Each number is 500 + 40 x the weight over its row's rms, rounded and kept within 0 to 999. Layers, rows and columns count from 0. Numbers have three digits each. The size before them is the row's rms in percent of the matrix's.

# layer 4 MLP up, 512x384, rms 0.165, rows 413-427, columns 0-63
095:533590489586518547504481499531600566367562501517491531563468521478499402545513473558533465514496555501492436575505488435435507500438498502553467526498456526466491459456484467409484442448494437
109:513601516542479533515550568455503444495442502479467496475527579509507463533576436506498557494535458559476474451458544427497479467491489533508518508516477520542457456545429429547531536416509558
108:522489583422559533555506527472466553476475478453452535482409441430501515457506489436546458507477516485560532533459495542502473480387554463495474525455560445512498480500489466493501527464515528
110:531474513533447500549438517427490520549474458486483573510516437443470499474527437488489480448471501421493504525448526506491604497514493529488519455524488429494456465530466492448495502517500470
102:493537486509511444435542496501529515528484456453475496550461458507545483500456487539474448448547523537481548519441527440518539566450537513485502469541470481467412475478506529488500463476515467
098:533440490503538435577501568475518546452497509507536520495460570474530500486440527507509497447530550514498460537490582474439444512476516499502493481510526509452585469500492533483450486527515518
095:536448484542492476547481502541470482486521463500488491486544485549467508525425484457502522488496436522524538451508566493505561559525529448535477487513516510467554520535503442526464481486471441
100:529514478517421574491501490545509507554502495555538484552478499512522417444533460496524562473429531500547463485542493520463500516477510565519517485503538536456517597410527497441461477482484534
088:440494426557553442518462461443505549484514445420498526510488534477469488505511467535458558480549454571483514515516474457525467453530514537536505567542474493473572526527527566476439476503583513
094:525483447474578471525545499524421480522553555455446523450487466498462505444493477523532516588474453509477460482509506537513428473508578497426473493398465534494495460483561529533453470523419509
104:451529460568574479517514498479546451458432490550508549473397594559521533555481493429454512489482483496473540503545433510480465511547465471504580443435490533528446461490491536622518496493519539
097:456522502445526440509476481438494517524546562540589484550515512490418506542515470503458438534467562498487488472454456562431472561493442521490476531485482417487569586518480479539499526449423581
099:489539469508495557569590602539477564545504467497531472452509455507467495449454601463480487446469445542496387505474546486575447539450467498526484531487482518560466504480490496488431471550611396
117:504523485515505509445512466526555551445542439512460557565485555508446548515501522478563475472518522460505514510531506527561516560476558450523452512576532492523502455500531496485480483502489457
099:535515566474485428487561507562527506468477412461441498522499491506560519439518486494601479539477595476522507492446519446516496495485473440530487505482494553456477445433512532502496452479542540
# layer 4 MLP down (transposed), 512x384, rms 0.157, rows 413-426, columns 0-63
089:537442552523493450490467485463537454467510470481499514516379529544418501488509445500518489573498554488468496547528458533530417479501481586521440556575554449523527558500487453502563469526524489
102:485519515526465547495562514540503540492489520445489447456542514475463532482508472537510546511511486494515476443528486488556560454528478501523458460457574487475474513503409435532531558390522520
106:477521501501437513464489499467441473553559487571416478415536509457507460448457441479491525438481503551588585516496418514557466528403486511464531542555508493477507530515447453519557485523489487
101:496518502598472474497483458508538556482577501518561451519414467482514512515483480461573522513494515468539519479538515558464673467539530511499552566509576475505512502536535541531491422538521461
104:518470437483563513539486538524512527494561499461522530410477519532556534543557514469507460528574467446536516466496540468419462444508553535517481545453519460547543513525488502501436423506461488
100:429515553492457569474556488560469458480445530506489518472499472544528521530465503499548495518551433417438518493494492499513281532527496491497475486476474429519500512536466501444515521509424572
101:446442482508521480516509492510452599539472537488504567478440576512497501441499540495468569439512442612480534566507476519501295506470488440459470512510579459533505539551540410455584498446479583
101:554524516601573513450501386499441508498488431546504524551501482467516515439578491479558532491477521508450472460468544480459607417483494511507451469497483537489511487489469464579502406531479498
096:474502508501546521408530447485495467515491458443551516584464541494462539526476535484478485530515497586420517561490482493464333463513559547522472547483594513487523473524486548554493537455509493
093:488534488462525479497486542504450496562502454550544508456371559475467503519471487495530507527480496498450481462472510542528611500487466468536511509466424521497511541447502489495444436569489455
107:503564513572553472493504490472563539486491474480494457435523545488505516459501528499417427550531548571528525467550451482490570474476520511458498471494481507450524508460483406494539482502524490
096:409522479530593512474487495518494511554472480518479527505565442571452468497486529555394497475467537420471484548489552550529422457581429506468496515486497543528543482508471491580494554438430541
095:493525516500498546431503483485493522535469498517534452519485482532551438475555558522446482458490506541501504507499459477453616498457482519547519469478514550455471535496423460569467582479535460
109:492481474513468498500522463543526447430534500508473519475495549498401566484551526458509420499526533418487512500506472493516691497517495559461363497487485471483506499494496473532457485454481460
# layer 4 MLP gate, 512x384, rms 0.155, rows 414-427, columns 0-63
099:510520539497491512437575533452477400508442525522551437454524556534561453464460478501512501484441402500523464479594529492531511558453541454468549505471534498546517503448505466474415552487437502
098:537476505510463503526473507536443511547506510461533546501526505476523516495485537473509535508520520549496484509431510538550499541553523503501587424505463570504493580557459529475480471533460489
105:496534484508535537410572504562518539523467518484502505482489538525515583443428509502448534500562459568481513603500473465502556510453458479503509486452495597584521502427508486476514530491452528
094:487532406445489536471454426510496555489478461510492480521505548561473527511523490513477541475568446493531506531496526450558443491603475451562537446488450514428550559513514497465480497536489514
096:537512473547467467449516471511527433539522474545514473484496584466482503509569430466490492530463493508586484425516451446530445476482485468515498443505544548491547512522504439508471495566459544
095:469477475482510450498454515455625488499562487457486491551461460533511460562482503470466576484457531427461464537415521511435516520493539470430461432491474488463476521465521577537541441552516556
104:484579461504429456493503448453526538498506515464497512518539532453423528510583495520532450540580473412473488555474540475524462455518498501503505508554515402473495409467514507509506493546553472
089:528493485552537468563534516538545524512518510467511460456428480567462547478518419465526542483494459519568534454404516485492540509530487514501434440479476559496541529526527474467394462541559503
097:452462515547499499536508492472490399507436501477509492536554517540489546542461523556520517538496520518453484535554569513596479501504494432528505522490517573554484488555419521466529513489475454
100:475512471499546473535526496582512489466433481503399543547427455537496510438485462546408434508521533498529491509492535489505450483491470469496479509453553558454506431515562447443530501468546504
093:489455521514528554437592491528560470574433533572457506497472424502558552459520513498461452486483529526563517529494524449562551509495483439552435383513499509443470475499512523525514581475494554
099:549460436531540523527571464484426478484531475529433516557458403515432508398492519503563511469518450499534558534511498477524452555450542476526505523505437491454570492520529482437446496511503469
106:528512539499502488494536423515483500433489484554421582532482492479466561485552566531466459509481508518512468449468508522498519486483560483463464501596560492528521393488534495540502508519550447
097:523571493531465517534457490439547542456535546537538471468462551482459483511512591529434500557558527488509541562500411525433495496512471491518398548453545493546513412438477585527535482478484484